Weights of a small transformer language model.
Training: a variant of SOAP for these matrices, 7270 steps.
Each number is 500 + 50 x the weight over the matrix's rms, rounded and kept within 0 to 999. Layers, rows and columns count from 0. Numbers have three digits each.

# down: layer 4 MLP down (transposed), 512x128, rms 0.116, rows 114-166, columns 0-127
# up: layer 4 MLP up, 512x128, rms 0.136, rows 115-166, columns 0-127
down114:447405581535500558468509504499510486523381438456476518493560558492494473437445541597577482526612523552524616433514494540459418498373452430396502516467582518428492443445507515534473582458503490461474457598466537463391487484413450474521535582505437508445517540390514547508559557472520553503472358513492491493474541542484500427310375430436505435497546461430473570544528566500449379503484
up115:529495455432525555459483513578589456517479550549509499501521495483568510562465568524415447481448395525513485501443459484523506484496509532532495492574505479560576499445535540560475512516612425485420475528528440514472506527522503505490544497476469417539443487550483471603503496481445502513472434522496591460612420464515463574568532420533518396529468531540502517539484439531459533465525
down115:470572465484515506411440462451511472528469391533518506481487488494486542397457517469456590503581509461474530533557558460526489459540453518423610516497454462504495514507573441408476592501472452508540489599487508450412519563497514505475538471451510566528483526447488524465532496518513529525589533507473475536442489491447493448545542490533449469539509465487382490476519514460490438530535
up116:448509465437489468501603461558520562428473423428573466475489552492470555532464517482568574512489521543500507470520474526465450471505515492524501539466456582431417590566561505484522423622456450433505527445473478489592543589525507511496519561521532469472470478488438488497498498520500490595525551467509491527569417545466517565656512543467401512466471501466413508469516487575514567502431
down116:503449541564585527432457548486611497524564522426489587513578507554515501487461500517511517503557543509491455525453416507534489468488533409487514526519458573488493484522475466419481554540456511487503483503455484463436518446455468444536473469605482563523510457464503564499519496485473594480495479467488519481571530461546488476505504545556552527455406519457512517427539490513428435538518
up117:507479482530544565491544494501532461381481488541435509558495450421443485596446501476464526466522526505500529592492490539550457507548516483582521486517431520490509505449478470529507532441550535501516412563432515625492523536465497477376408510485467503483569469538463486467602603455466556486504471397515459461544556463444501572554473507571479526529427564450594522627534609442522493457402
down117:471481509519586446486499488601526438447534398527490456596532414444489522576463566567517482418584456494429432500536564656462425557534448447491406485495594544524477544458470501490503599552551483638501568497402438527496516592431431492509546487485516526586598596520501543533441554492468461508537543593450519389392492522579431540461508490459540533581487551525533551464536513559524499557440
up118:505482571556575513538483535601523452534412493473456510478528541531466508505423577510496549562610438489496617515489508470416431572440426465396480636457522462462530432467520545520540488503513464483446511609469536531511524439538504521537531452451509535457505495593429502491535508512598446556529426484484418502528522535494408553518455540557543505464564582493511456537534457582499433477529
down118:499449560513525568477434508478483533493439549478513530561506537449524461519521482518479449485439544529562488515553440535509518479440468556477510441471550580548474500528555507571502445492418482555430566471454516549388545526490535447496456508561493504469465418508465528423561520524504490426503451550360437490499544537496522558238563434444499490503463480490490532522557492452543541459467
up119:473467498485430530426391445462543505534498523493514506475494488552517532417493503623482429486511596502494429520537545551489501516433508565389528455472489537509542538498425467493496460455477533530451510458489502452413512482493544481526542497417486560560506483336455452521539400501583476437574565444497643593438429389487526406429497374539487477526542537438469457485489481495601547540521
down119:494502534459484569532479571503495433558473476467505556492548442492483460519488485378485516523472546547515584450539463542551525427496517545473470470538518492541554543516494480543486467598467470460470598523424499588570533507504491497443462428597519502494516583514551520495446544547473380561475491531420423508478539487473501467472579552534463599432467447512517569593509543466465543490467
up120:434377511550505444497462507517527539519511508557540462480597488532542579586455433467519461498500520478516496378489421563515494452424492453533458530518477470532485545482456446535530538518421482448414522535465433428553591638544491494455494538554401513513526541533475379531561469478479504539620456514461465391542538499440483554605416469544577602470561458586543528482535456534589476499495
down120:518499468525517511462530443490515443481434465619470527522490555500479551417470517438531562394569518567552503368495448477457517466462601520484535558381459480447539455468534447610504564505535527527496429458419448512440411495476602511467493516542527527473520489570583571507535475509524522453496457478491523502481543521464457608681570510510508513470518502534509591460559386471493458456499
up121:583480515519507511434507512388390518460486549529541467551471547520415526498456495435545507517506566443558558585486442481519612449461500508485531502556502519433443508547469532502428475479541523486425586413467530497514525451497428507471515469480511529532533543554458501481542508469489529513489571504561422512504480582471440482504500556371470468485568496562447481506547420499504469444416
down121:511502481508528525392406564537479546427519552562440503478487494527534450454548535453505416523583462530411461522530461389491450506397608520511524590451497510474453465454531511635462462452403477486499592554445493467580533416513507592676416537454539498520423423511455530579485409529440519491483438494573470417496453511436479455474424440439539457472554480561527579491508560516489539466595
up122:499503437565465615496525609487536410556435537488444403595420505432462484440439452521507589509506466478506539538502521428566446481535536492441539441537495534457564556470503626442612498466513529494569439455549466560529423463528490414586481502577539491410547523483496483439539403515607473576484478435513539540549528489461594434381506571496585592505532432510522494608464533503504473477500
down122:485375550491503495455456419514487492453427539557476473493541535546492487502590526561398453480537496462542476399471570488451520591453534537563509474466538535481465425446484487506452496510490545454497472450478588551502505544469526451472505424461511492381552590493489588558444640546474536464513562481477492556529491533527424491455446487467454429516431481427579610487512424545484583449524
up123:442500484466516508538467524488484450514458400497450476525515505517509560491550547485555538529465446453418473521473535550533440495466448587528494518546488498444544541442545569487401607581487433433486451476511543543558445511457525463480546520491563499545516534455579535579595408476491476507546422555460579532454476461528591537382531531479468578494502512535465475447446501488545449336475
down123:535487579533569487465506563468375526568421511526525468486566559543469504489484512494435472533577529566509540491477529470458419530470448499401489441504515557423483542416551475432598441558404504538467468522560449432490448459495430490459468471499408487485419585506486508546454548533484542457494525437487544389496469539534463459461480571471420472526467507531387542495507471501397479519450
up124:483501538376508508476513484494463463402402465461555485444487597483533490594541508474413397529523534559494475472478572488532528484463533526508485490473567526463546622449437466489497477577526432453506479539439501588560554551500552576422483600488530501502461502556462567491586558458440513445542441443492556512502533572524546565514497549442469423493499460448477491531406499476533462468558
down124:518507539445533499478494551417552544467483553489504555522504539512503478502440577522556474535522571567469513531522502547477481506407502529470554518454461593501498480499472520461525362522484546431539436521474438471454511480544503447455534453515470590550553519457548495447482525580521439432414409462329552519444567500380566534346441463498423548499427616521509530507482548509429501626520
up125:442526482581466518465471452462492645511531482458409532456497537528579519510527479453512556471568556516431481521501590475587418463517466530499629548538542513511477398391486391470455498492466511524519527482431537512502489478488516515667442491488480474527453462610470448520513487603416510594463506454531481598549407546522510533484513480520502498489470463576494490483444515505494554460552
down125:547503506462572510582539487543471508481544517488448553508501581422514459491372531454406574514572556515505509534428503461408370506451520513471548484544523532501484422448471462548499520445456427403493480534498429485478553483537474574500542557415460485502467414524502535474464515501496501535527518350429556505465575446454490433581426429485579532556500491490506514470469506507495461540427
up126:418495588485551503480623507544566416484432595549504431461481504512555499428548395554419509394508421566445462438482505505619493482416506367510507541405554553491619601558514492518505463514612541542478427573427468437442552447454438492627528494586436517506472475473470520459512465506404524518486598489516493572526523498482604538511451519562476583513538465430439457521547521474555495505540
down126:608576595531550451502477509490458516429590468531562480432465431533457439488443573537512540506480596530488517416476582486417521590548510446475449440487470491450501539406512499508416463549400445504443507541426514558584496394536489569539587490525468520608503496427485528460477505428488552475470507478480489520411467510486650521559463507528483514526510558520499632597577403378486451385528
up127:495502584446490511535460484464515501507462543497546488526506610474421475521470506514473512527484513536463501475460457513492396494467599439529501510387637494406492574540520413543465531545525483426494512546417558544462505415517530513521535511450530422556564452437471464539515519463530497379470473469484454455481505468496520529393507548564468451568467473417580471514482617506509509582465
down127:549437549565552582537537577452515526474469479498504481527547486469525513493470435553571443546577409517465476456462491444483457488470522523513474470506560507480474520464624517476475521544500442498522600541543548389528495502397383546512443470527491600489576524510526562454427537452487507483557544501487478470475657595499560459401527431508534554507458503524476535573549593459396494484488
up128:480450486481554517555420465527558497431484502464521522425444555546538513567465518538513403564492426575458545419545496615503350585528565421570412466532566408543512478578520434489510589482474526540520506582545460512559475504442515520550435555492493491519449498537513493505540529478477526531516497468459514467524475503488555501504440519461443599558475452448489528479581440397586559499494
down128:459528517521536517527539424505497528462459504465460471411536498485498465516511528467555466516535591400459471555507536490481490429479491527484516469471439466491542528463516532430535454484490504422539581512528532510483492450543508549454554534588531507463499334495465445479541551500558518509544435494421501533441585433500450465362519518575514455513471547435469498469533504515490458494532
up129:549502481487460455515480501438431500496562569499516530516470512547499565488471527487441460530523502469481472498498495493494552470489469546470547481543505504498495516556490423448397559576536396470454491504482485552435499597529515526545526421541506517509548540526540484530489538462469488465533491504535500496490534521563561501492535537458560427547568517499473467416464395475550524559444
down129:542528541490486498455551469542468504441495486487434499518550482483486520571585457508487545403517489487513493572517493456513530518533481501514539555519455464529519515515480519475506526483458523507568499411503502490508508461467425623487521449601569466561549425494400498459439509515514535534554551479423430512430534500407481419548587496517459454455496563473461505547541561486483512540512
up130:456536521499467458493508453458624507493456542630475502423459452464461495481521514512532594549466507413492475477458404544497579437397461587506561461510458454498451511541602459485480442481452576501463498523441496477472553519476487514511545404413509410658456495410481463450537510513521437458385565522560500582608527491612487503506506571515541520532470555381480482471483528498441498479523
down130:540514488451605448520452459491502570556551551540393507526539449492514492571464467475539409502466500581500485452468509405441548583503461501419435476540502492536487539491500499506423513483512395460504544535538424491499574454513408518441491505506519487529436562564416431573497473564565576547514563515532576553509447479532530430571574465491479435421457611542521481453515518463498532553530
up131:391483637516507504489507507428552539446513488497439485565528538574444467426458481402510485536498362497464497524520598581501443509462515466510546645462469510452591505510519460429589434569509614433472467563462598501502386531560448502426452532502464527445468486576533437476433507497505467506546450533486547493530506513545523545418470507535548531490427520543501464503538466601524345439512
down131:532519460524526478505478543530491438562375500551589481480528515479396486586505468583510521470487555509589500509563483575434599505503471512447619482439426526453512502511454539559416543414441503546531486514542462422587618574468492490400506554520483499520455601467501534536573571532555552528523439540453508488465473498523580496477533462651505409487447523454525542407556519458428607472518
up132:529502524446474505467501542480524510464506514429484443405453571479532554519455421562558467467467558504521578508513452419527452533487520509611326455470504502494533516534528516554518476464485446567548547489622459577520586503505488521421530472548535432463450476536414503527552573454527465465483483471479487566547468432552399442451494508448495423594482532500519510476509442515498497474593
down132:564466433552545521439507492424508494532493533595548441523555448406414477425549485467428526409455498558516484575472447554474443447410585512479525429454488505431506484523490554504476492611509481538507536525526472478553574392611494555444451541476484490511519466590520502497480552564509537571483473522545492466415551527481502483532450411529551497403524550509494516538477516515521482573465
up133:463475509447491528497425589557497582464470503458468498517491507498525572609487489531474525508515430499449466434488532465496527471522488525481501513478482514498525472459518527519446522539534449487413482482459494552485494524520500476511465493508471391522461542567545470508511448430436487473499492571544527500547484458471515497512513440440452389502519499448452508461458544400465513567511
down133:466458481507522499467586501494486577394440457511490475461477475489454491467551547464590547466520504489524480508498556476519503527485566543466497507535526470493406496537451533520524473425486532487530508487589485423454460456527499534441500505475466485508494434409429564491484556513561459532478518437448482533409623545495463506532513498445504483477540564513444503541530505527554501481535
up134:445503555589421511503418487455458456546485511541549458422443532490606482533444545454489464519485541509543476551540529515521466523464453546523485531548518535483493416488542483502547441461506494532513512520580525521543474430415500533432497545549568475592496480466535543446571555489470436499468446480553512437459458494439481620584475488548583488511490504442555553504495557462481505530486
down134:545481523433559418539497425466396446560415456488554543433558466430443520463492462484565428386514498495540540458533501382446469426553501476453556548532525444546592502532549554504537558584465509448480525544461495553513563522457512419528542449573491480492417519527446497513419476531508529465489507489372467489540547536493463585401539529563478480462498478455417563468551496501496568460512
up135:487515553508475419467466491493429483441466560512608510526511460457461501451457582412541443552502578445484481475471481441523502404486461502518434578617474491541448515514496490573516513539555588433369414371448444603418504507583426349548468529399505530535411444433555525468568486549637539580525432538494560522468583541412480529530502575487462569599461492506492512513501554520466529515508
down135:524463475534474455512482422453524479516562481557549564564551427465516469493453441498486500557423569544507562496514447518524559492556503497531476466527565517510471357430471506491475548525516542385466561501433508479470470470511532510531469486498554514480536547537529518503550566540461506518450513547458452299501489435505510523612475480486479481564537528393521444565527616533447540507458
up136:516461419575462512443422496453432448518523478573480506540447554564510426490526448474477546481513492517509453526543484510616452456464469593619559561447429500512511531501437603565511474511474498485524563524538518486456462529554508548472548459474507539553452458533615533533508459505485491428566508491517505430556468504444487509511438525521472537472469514441450497516478512503585506498483
down136:525574562538509465530496554470562440457529475495492504510554413551477595422467596485416473401495492453589464524566446475474574522507554512489481555509516500519446433535577490549513440533494553561441488536479541493553494527443434504448583524488424542475438546554434413576518513468507518533437478574467520431582478473587489536496494552540462526496549557506489540552525454512518488474570
up137:508421586503380539506545549480443421647583534502517490395376462536367511461417551460445505537385470454501427570435425577457504558426614542498397592548504466592480595513552563537497551477479530539434559502559524525455505499522448498434478509521553516506419430417484588478475510450411627524551499503515563541480481544451446491550526483511433530509444579524504435460456407565536439448431
down137:543597458483370380530540470420529455377459412502483454474444504444497421524505390408435441621603538448523491466448466476547681522512440479518522455541455561571434482438528475441550574503533558451502473554445496499442468420504393526584564574436477608518485512493541526511482522540589510546543500583522475286628469502564473424492439530591414498517546592475431534521465557450479496565563
up138:444450480546469547493539511543598504498505477437457564424464562484575457541511500444523553534525493511453511450458569447518542508499526523481367528553522462439490482517474508446519469477447423515560491493499507502451528461430614456578511531455452489599461509570545561483509532556497520523487463628526486513565508445404524576439451533495424556373531546523523548581567480481547546408515
down138:564556491523556548531490460435500466451396547497494517524550537547493449509500554572508530528475550513544461466536381480491471581510499517490510472468464483561411456461459583516454501432492438517498527497497573540375465512488442533552479460481426444438510449555455469460417530480394402459465509491440488483456601534494500424429508571344504373503482454425556494578528487457531519470566
up139:579434523570493511512453448493556509463496481486492433476515516481506456457566369460524417508539673442413551589566461552488585503427416529489442531617544474493670536419502599547505500405463544495551521579553564597558543476507448488470574531412563501490437603489465503524562494460453403478473438513492473515485517593518518532554479498458473436464486471395431436507430578474477460439562
down139:516439443510545482457470527514433501479516534459549487440522446575511446574472438545467540428533462521463541472465457509547554567533438527452492465519535521539535546441547451498496441530498560499455632497409457412494530487494394538566451505548491564437499540534556415478469508501477477390466499524466623518528531486475499401468484478478486600408460450487491548426494457534429513607487
up140:459522408435520447438466445520534560498579516466466517512476536351482604374501492604548500512549509501502513499511463530429457485460560527565488444479421505483451468508507516590463516454525451505441506484556519563465420546500511507485435568429495466363472474412437475380526416608532571558448493477450431541520506438456550535503488524551499499543458421501456490545549492543454528509510
down140:543516548547533467570562468499571447504450513467507529500569481517495480505577496574440519496513595531452468492527559477497518452442541544531513490616520490481486507452507467471441517502457449478496494494510551492463533445652489573484469586450536467520507440437562470527548552510490478460448507583454552413461476486524422465514566476456529512532532515481468522452550532510506473404529
up141:545460463423495513556433616501556478534477394560542506531485595566408560441461544520528429508465455473479526584509521567394536464509491491477457501519544423529470525409504640538499485608591384489412479448539474563537548398581456478547484448450425522438466448538476475519526517454491558513491435539547548521534525457563429425463518533463458524561575487493471480539530585402578547407517
down141:464467413520597484541497532468460444493403387473404487462516541515505570593448464470544556463568544517414532453532511441572566520459539486421531542521540535515502526510484499523431553497427506573468608470442521523425450528492517527560491472463499527562409428595516529469523545455473493591484516555457483570504460550508491442561584466476400484423489527499490600508561410487475550427551
up142:448503576536518537511489539544536574493544505417434441468418505504542518510504414557554497484559519495504448531554548503504432510530387526506513425463495480489580495494496475488451479546497551554540529511446507545531501485439503453483485515480442486512424510511496468515501521571480553596467476505486492471529510482515492447506499525499506509513499497526510490530465492499466522523452
down142:542477547523583434429536430538481520451572464515464541570510515471500483551530517485512541424511567520476507465510556444533470460491494520535542491465543533516531535527439495538490557510472500503477460506487505493477537460502504574498507469482584498433486416483526485488434472488533532595510508519422529476458580620546510461538551495507472530472589486496534525533562483533489574519531
up143:450371559489505456560515530446567534513539499557502517496481465455565525504504520421593481510460497543509339509546456463499599510564507523589439523416435514568570533538490488555447440510488447506496480600515468438475560567504487452453668449473514425534484508536489532478511457450499506493501535498444442525489464413593450582477476375470501523545626504509440542465409534524449508472574
down143:424522504579447486414481525566489501516482499552434445540482557562514496530438545542420560498598452528488569446584502512494395480505509479504522466531566489510429463523444585486647591470394497564502428422516534444437415554496422520462408495563528575452505488479479465530435489491477512499521417511537508453569548568441586360615407404438511518447499509479494523558588479475498459479499
up144:483497544530532571560521525484487564466538475507473491543468540499460594511503438500501490483531527504523481532495475480477541491519504498570547494465499525503524526453514441556416520506527498511482450480456534563457460524499471497409500461490480414511523539487515438460499497464493496495487495540552517479506491435530526488483518416384538409474532483495429506477444537447509530483465
down144:526485575430482452416403460509497470503506493506540430493510460523495481465504514496504506482498530458449465463528491467473495396507516461521483532487483542494492494527503550507514484460533466466509530502567476496479510524515444531574521552518539505483509425476458594519468516493552466510467470508505470528478489559488503545506450472476497493487501541465512471471536557510554526533483
up145:504508578535470523481482571544560475433400543426447541425485488479529468473511477471541478524518396482431377572509543601585494494490439595516562532384520544551552485596574578484431501449532563508544524482468530514596538552560455445491456464484589514470385436473468595437561508428506559570499536478519514453476437551547466567565529506547501499501423519542469511416477445498443530466442
down145:504398489459533495553490579532488384431420450551502526528565472535422509479485473543526643565526566517579587585491437498532566505444490550461587535497474570595489431475529469393469393538402467548478482590524533563482540492425535458563530448463604550526527491375458494515552523507503471574530545636516524494405447471465524481420610495455548475486534598419459592490586479568469522575551
up146:516523510467548551510522413467559495496484443466484505447458548497569463415437460565536467559466522430464494572548507539561585495499460532484499467516539456538466523565443513448562527506541515577521612546466495480448478545606449470432462591576489499433473467592411504547492523455519510495437530537534546540455462568546445507406493504462492466534521421498489498509461443499407561572495
down146:554516517508503418444456449533441559555509548497539525510445435467464527443559530602517478530428579545499446599492436559510398472555518595552583562545482561475539380560511426572486467429429521570497544437507494498556453541498503535502521479490520431556423486466407586620506468472492498498509560449531459431514499425487491451531543443510588482485527471498492516474518598457485452495484
up147:459554507469581588523498389428504462527545568519495586557537564550587528561520484489477497547562397533569408577520487501537551500527454518469611549534542410345592577601448439508501509542544508543513499519414565552521511477476509438508480461518502467600510562508424491433444485496549528520516513447422482525476534472496504506510538456458496484518575427536452504593416499534489413513507
down147:540520460577504489543595520450500558485495586466542444501575485428381456516444508443513470504435575518490544489480513493458452573471510434423481458437517592551535436487567468479510541446434535469588485512543417469398539498479523599479522463511459446433445559454535458502454468471433580498533483592610480476427492414578562559624565497569534527489472560533472546513483441444440514485512
up148:461522506502501541578439522515538448493511533555473546481512578506565510541436476452505514552444485536606488463485511535460506500513456513512492557526468417480555548625590518482476476538488498488503489467454492461444550494538442514555519499469456444490530500500422506526502539501482484428483471518501583471526447480568489488499394449461508445562563477565513534526543473456455478443454
down148:511465498506515521482506554516466541522421513387555448569458544502469501466495551560604562445566534455519511504489505367472441578471499439469494507449555526511415474557500474559497572458492461521504455585467500545519501520547551508466495545509490492486625550520604457457472494509500553601498432564506374502464502540430518542428496520459515499387564470399471527571499465549514536561519
up149:527539497437488531584492537569529491535467506533580586480585490497549464499500571507502413550587448391520470553426570553507481536469500379566607575503415310487354465535499534514513411499502480465505520496447522520503529449399550587580537450406487543574579562497466439498582447436514424476461546520467496416594458479517567551465461558517430531545497505487506572454525573554545582487446
down149:432506460553518578503454489540519525524481497533450488490524407598562519544596464508527421578465530447446450431574527577448497481415479438533430570512539555423481389499476566533532490395481549469446580466586527411529523456499479515467541473552431574481478598525426542579496525522507546514475616469502496487463572568456558447591471429490525483443455518626492494551438593455636466527556
up150:552450415503441496486488458483537465478416508542483447496407583510495463489485494487480506473468518468548488489512459655417573484471465489581531501540499440510440553561491455547439529491595566493447431456502405495526423399476576531479647460474527515465473492473634473500463587560406512578492547483457480513479531475485546456502488480415503568490517483454464490470493543519443547480529
down150:528499481487541468526498508546551485488581442469536568544501488540436561525543583383534495462586603478485492557431450521541445490506559536483489542461453519471444501564453423487611429507536503482518464585464488390543412588480488427502514528516491540557455471475527518486511603567519521469520477537530497507445576502508608503460477485462476535463563524522531490495394478539510491470459
up151:528507559427444532396487475567444467480577526457549480553445422467544482467456407519514503537504433498453588532493478545518548507614532485565507450512468457454529446571490547497521396536529515440498462552521469580544512498538464441460450337485513455393425473548560484547475565495532466519582500486483534450509435557504471515517393515404512490519524483504545497594542501540601457560528
down151:567554542485537518396562448585378354510479561499521486537452438511577548473380464443467442480508453541446464535520468496410567508542539483511484486488460496438499368484512427510447480557431531535527508499569462497535439486514468423618483456543420476452490537561544529509538483560507439536452558505344561418497548399509479491466512505510551452411427524487520410432461597497443445495466
up152:534507508497484491528546518468525449516537504510495544560513550495541485454465466486507535544510465544552507477418460569483499496487487473536500506526420469527499512564508531539549485461510517530535440468484554377447501511546429467484500470492471430479514416490422548440479495504525448492462522471508420500527420546520463482506464471476524504579514471533507551495487543536452504435525
down152:578506523481522535498457462447492475439387563442510394462477377541487449569530516539463563425453560520470438535597565547508469573518455517471502471542536546497503523426480473516538366600482438412524487489485414533496497534535564530530455496480509545495475560569611521508489539484474499544483478567436453445385594558431544516482534530571445491480457480439467586545534448489471502538468
up153:484445561598471545488596517396683456517464580516514526480425513612481488527471612523532480506567571523549515570541476537558529417514492512464510453536510464469515499484518474591474500545458545560441540550506601449496516585534548459480493354469499492440522530589427493508450525507454522468451499496568414431473522391483542551450446401429447579525467462440420555480479496472469637477522
down153:532423473541547474480549418447545474469501519495475560539579457470518499555512472560437479416497611512537517515499565428479448482487462549404492529407476466445471536453483489352535574498397490471503419497451537445549537466500378529552487452385484437555479470481530574560622521462480477500544520514485583406455495469484523442551558483549426493462534519450463549435465470579402535534519
up154:601496471461543515436455504457455516518534526457445534596505532553440609578475560494439539498476554430434472454406527496447596456461472519467576458532570508522499561539506520548542471464557443543425529443491550573543562600572506414521587570529584470483471408495432509482466409465528431556490456460597442496432485543429456489496528480560490443544491515542533481482453533432492456539475
down154:409372456514531522527490424556524500584427504600475482488531457511411449523501486482553481498524526467550427572492487493504525572504477520451507470433505457611585538525470477533490511462454504466465462514395528424487578547538513463506557528440639535528490490543397508449554405486493554458562609485462445387522397584542463524506538540417509552459470464365519414593533523537602597477490
up155:493574473556511460510528462501457502470532495474457520578473444579403417563447527551514571467551493436485476555539528509577571556509541495427587485546501519571601564600496558533484435532570484419493427506488478597575496413506510485500502448403523519507564586442527451555474547468494571493517491420529529421417503501550489498413469543444570522489511534435489469469495506487523482491550
down155:509517462474547529517609522588501536555503612509478475501417497490563430485543422531521529478439467474457499440510516500453458554572651521480450553480509561479494531550422526597528520459493549590547436522500455473442491463509486550533531480459528468427538455463467519509509472470435532521489535513452550526493485459454479567730452498479491483542476501520584480525471488508474500444542
up156:527475495400474410510474540490519558464489495527523510470475521468501474509585497495531577475518537552499447466433541523475456480431491510483535440549478527501503504480555494477525598484462466538526581476615426485597494538606497489587495509497513486388552455439521500642512492421507451502514543507516493496435506539522434580563544536388476516507492496558529423488498477560541564590440
down156:484543458465552499500603541477530524503395543439475532528489448438559499543550490491461549545522534471491489454469480535459537466386546482526427518465459548559544405484482520412531501531538563581489378453533478439530425521523520554449544433497548499506447461496557476478453459553417559467474452527492543484558494516474495459671464492562563529450444486466575433493503488483403467529474
up157:513480524464487555640430500489511453489394540434520522490476552500493501613483513524516487493505523509511450537441563529493463530489477452525504510475501460513516523535576454422496468532461547459522561485486503471484515493471522506498489477458465421513509488516457421540552540533391525586480436461569556448449460479626485522519479526528537446554466440575626564450483507496403528540513
down157:509454532591557572430508560522465487465566512523575472486473412472330509479478495564530509565548481556509540443521466493471368486491552482498587550543495525452516480495485525552578514411498521518401457484498469453485515434541515500478427559476457546529534423447538610467472554455541551475358474531504486563444649526460549520494555486390501489490558527403542399516550480556516505468542
up158:415447505406569495592588646463479473493440554456490469423521565546501465525457496509499552501523553541543537538451535492586488596543547581420448531537442529518541541514495496462622400522514446456529570406517532468480445509475474458512491526438524447433561533540456420499530430524459463451526485492506432431403472457425423534446483457588505433540516532571470466535532500411465525576482
down158:518635432560523520582380463592580548459367556520513540464537540457495551539516447470414518461509564411497533497499517538487497532482482569494573479554524492393461528462469586520433519464529438468531449494481516408468458466387495537519525461497448583495391559440516555445473499540467488576482569411410549453440489523601488402417546545513544574589575562440590509577489523468387485401483
up159:423531502594410537503477510510437561477461548603489543514535450518422555511556602523541505593495559466474489442452532494410491482469491608482521515547550363558547454463494444532519479511513507444521506560446520458530513443628517504528500529470569522604539465456529487585480484473427500530370425447485511498413464551483501490460478629549545464496525545478614466420486580415444481534485
down159:556504412560491520533539477500489540559475535547465518422522478461500589477455482525455458532560457481531508564520465558517483377561510510544462499518447466465427505460591486504422431522505494530521550489538489585542491612461494467498556472585503545527421461524440467468387541478441438461533527494487498435464468521468498427508497455555447563423491511562508459503621447477553500431503
up160:445522516542512514470468519513504535487418544475456511460535569513500480549525494508498496446509504544477521494503529487479437418452474498531470463460551487459498482438509425479464410487487460520457522537496470570518465449507544511454466592502551480510524481600520532521534568477487499529445477471565572404541487531532491516588457517541524477534511526498574506600437563479492463521498
down160:580514582495514429556496457528505503463408442516515462509483487559475512488497467548554491433521482530510471469573547505489479468553531450479498431522392534506415518450489547447488512490506501516498475470553465468470509574479463539487589493571511500516479489469519481460403495491531509508498501548376493479507532551481542524341546493517491498453471572500468531493529513527460437482539
up161:476465540546469560474544497494529572521495569356451475565459573473518520504387477599507451411470530452473458495503525476558448455501483549557569527521489491505505452497542503666452525525561555532487550472491394550488399475503507490535501481449501555511473450522504413558478547492466522548401441538480477334491479525454473487513535592475414511517544465440515569448476473443557556592481
down161:473659439454500553466575632446495499515476549446522549493598536504506541430542498403427468428409453554538481485558475377484491447514455492458483591449572584463486489539616600516404447544406526588542434554497440580429471462505486509450517482556488495562499564462534472589476586600604443587549487484523438516472422515504446542492523403459578537499520573459546543459545319417524441549582
up162:563513479473425442426455493461433462503445511435524480501551488544494440539487504489514479458491495476523529509413501518550528504465486468494454493429477531521537519524514567502485489513504445542524437518533495496562523434509532533576494508510501517519533543461475492561508516471574423477565448530492477519550496530552517524412504621576571511569532489525598495471472467571527454550557
down162:541575560544539541567497425566581553530484512560440581541461479451508541536525509509492527489464584449570427494574491482548519502538491472503524513533589502495479489558410529485467511469454544542499594526479493498426485596542459469462484443541513547546489481511469597470410506593511462536595544547511476494505562442448566515499459458481468538547514587482528505600494508455493524394416
up163:475513584587467511589496469472500521540409532437445439482474527513468514457558545410457489542595523532487493537512479440423461496453359492526475457549462562501539497428548412443531388433390554516485526572557536498533508459477374536493544502511351402475486407532485482562449489500565492532492506587540409527555530457518417552616533613525511495507590521492432395470443468495448473487533
down163:493470509424513462478489496494489459462534508525487596464427429466506429528515457537478471505445481479527535517506478549495537497604546472446492550553544551484521451429426609499576604519364392557476543500388462481533553547511550434584486466460496503439568506440515552458443524542510517379387521485417567541535512521469590509460535449541474556514404444400592576535503454486513553547470
up164:431553502482530580529495478492441500591519451470479585515490463447498535474506496452532470479449461538419409461458591481493506471393606454469434607613484535491587577534628578499471555467518539552561410568412537431479472478557495492582517433460564433433597497530561442518504541485535514446419428508511529472525387518575516526369457599458554585528532482483592504418526447473385470524487
down164:579577462543501377552470519474498523448464541496524541459555495404501527479529433446480461536417585379564499603376489533526511525508503600480586431490507509511468511455540546442553464504561561492536495483551429469465554509479489512502475426596569549542506537469401451490589482539542369541571527512498513429456519458456444419557565463522449416433497466513524579429486474535465632532533
up165:468445511464488450577430473535573515537455530496543443391485529602678459392419471590555429545557423424553554484411497602391522596498506610572508538485553443534426413507525532475418611412375522462391488536406506519486511509482469466416556464506453488593575424428490416661534551515461542535424478485532529488507534547544579503535436516475534432441503516457513475437497510498468401425553
down165:517522573549580424525503539526532568534454353484565455540456424535448529508474515614453460547560559367516544544618581636509443483479471537533514480480601560546447448553515390544501493440418490521482467433485570589519482399508556572416459449633517521481441500503575468478467432493538627414483541432500491552385484478605444507589439484521476530511581501506504549582489502496525411515506
up166:620534466409510476559536358400506599459420568513541499535521544473567523498505499444516469378388478447369477468434517556418524449577491510503456589510550609520456419533566441465552560595593577511451494515405489504428507525538494460467410549461553462492522536454502463366526602583416527520533442474439446508525485518528616464488470530474454514496491405465536391428516545476584458461456
down166:593482549503448432347422472563439519476464513598473494309452508534553531419466557596475564595542533429566577501465387535451492524549499444463445501473531446509553479553473481542452553482523608480499422559539594406483459517557505461570458504466583384479540551583518374492487593502475472462547482508437501432539524488463539526614520490511398373502408419489459457454436538585518613353574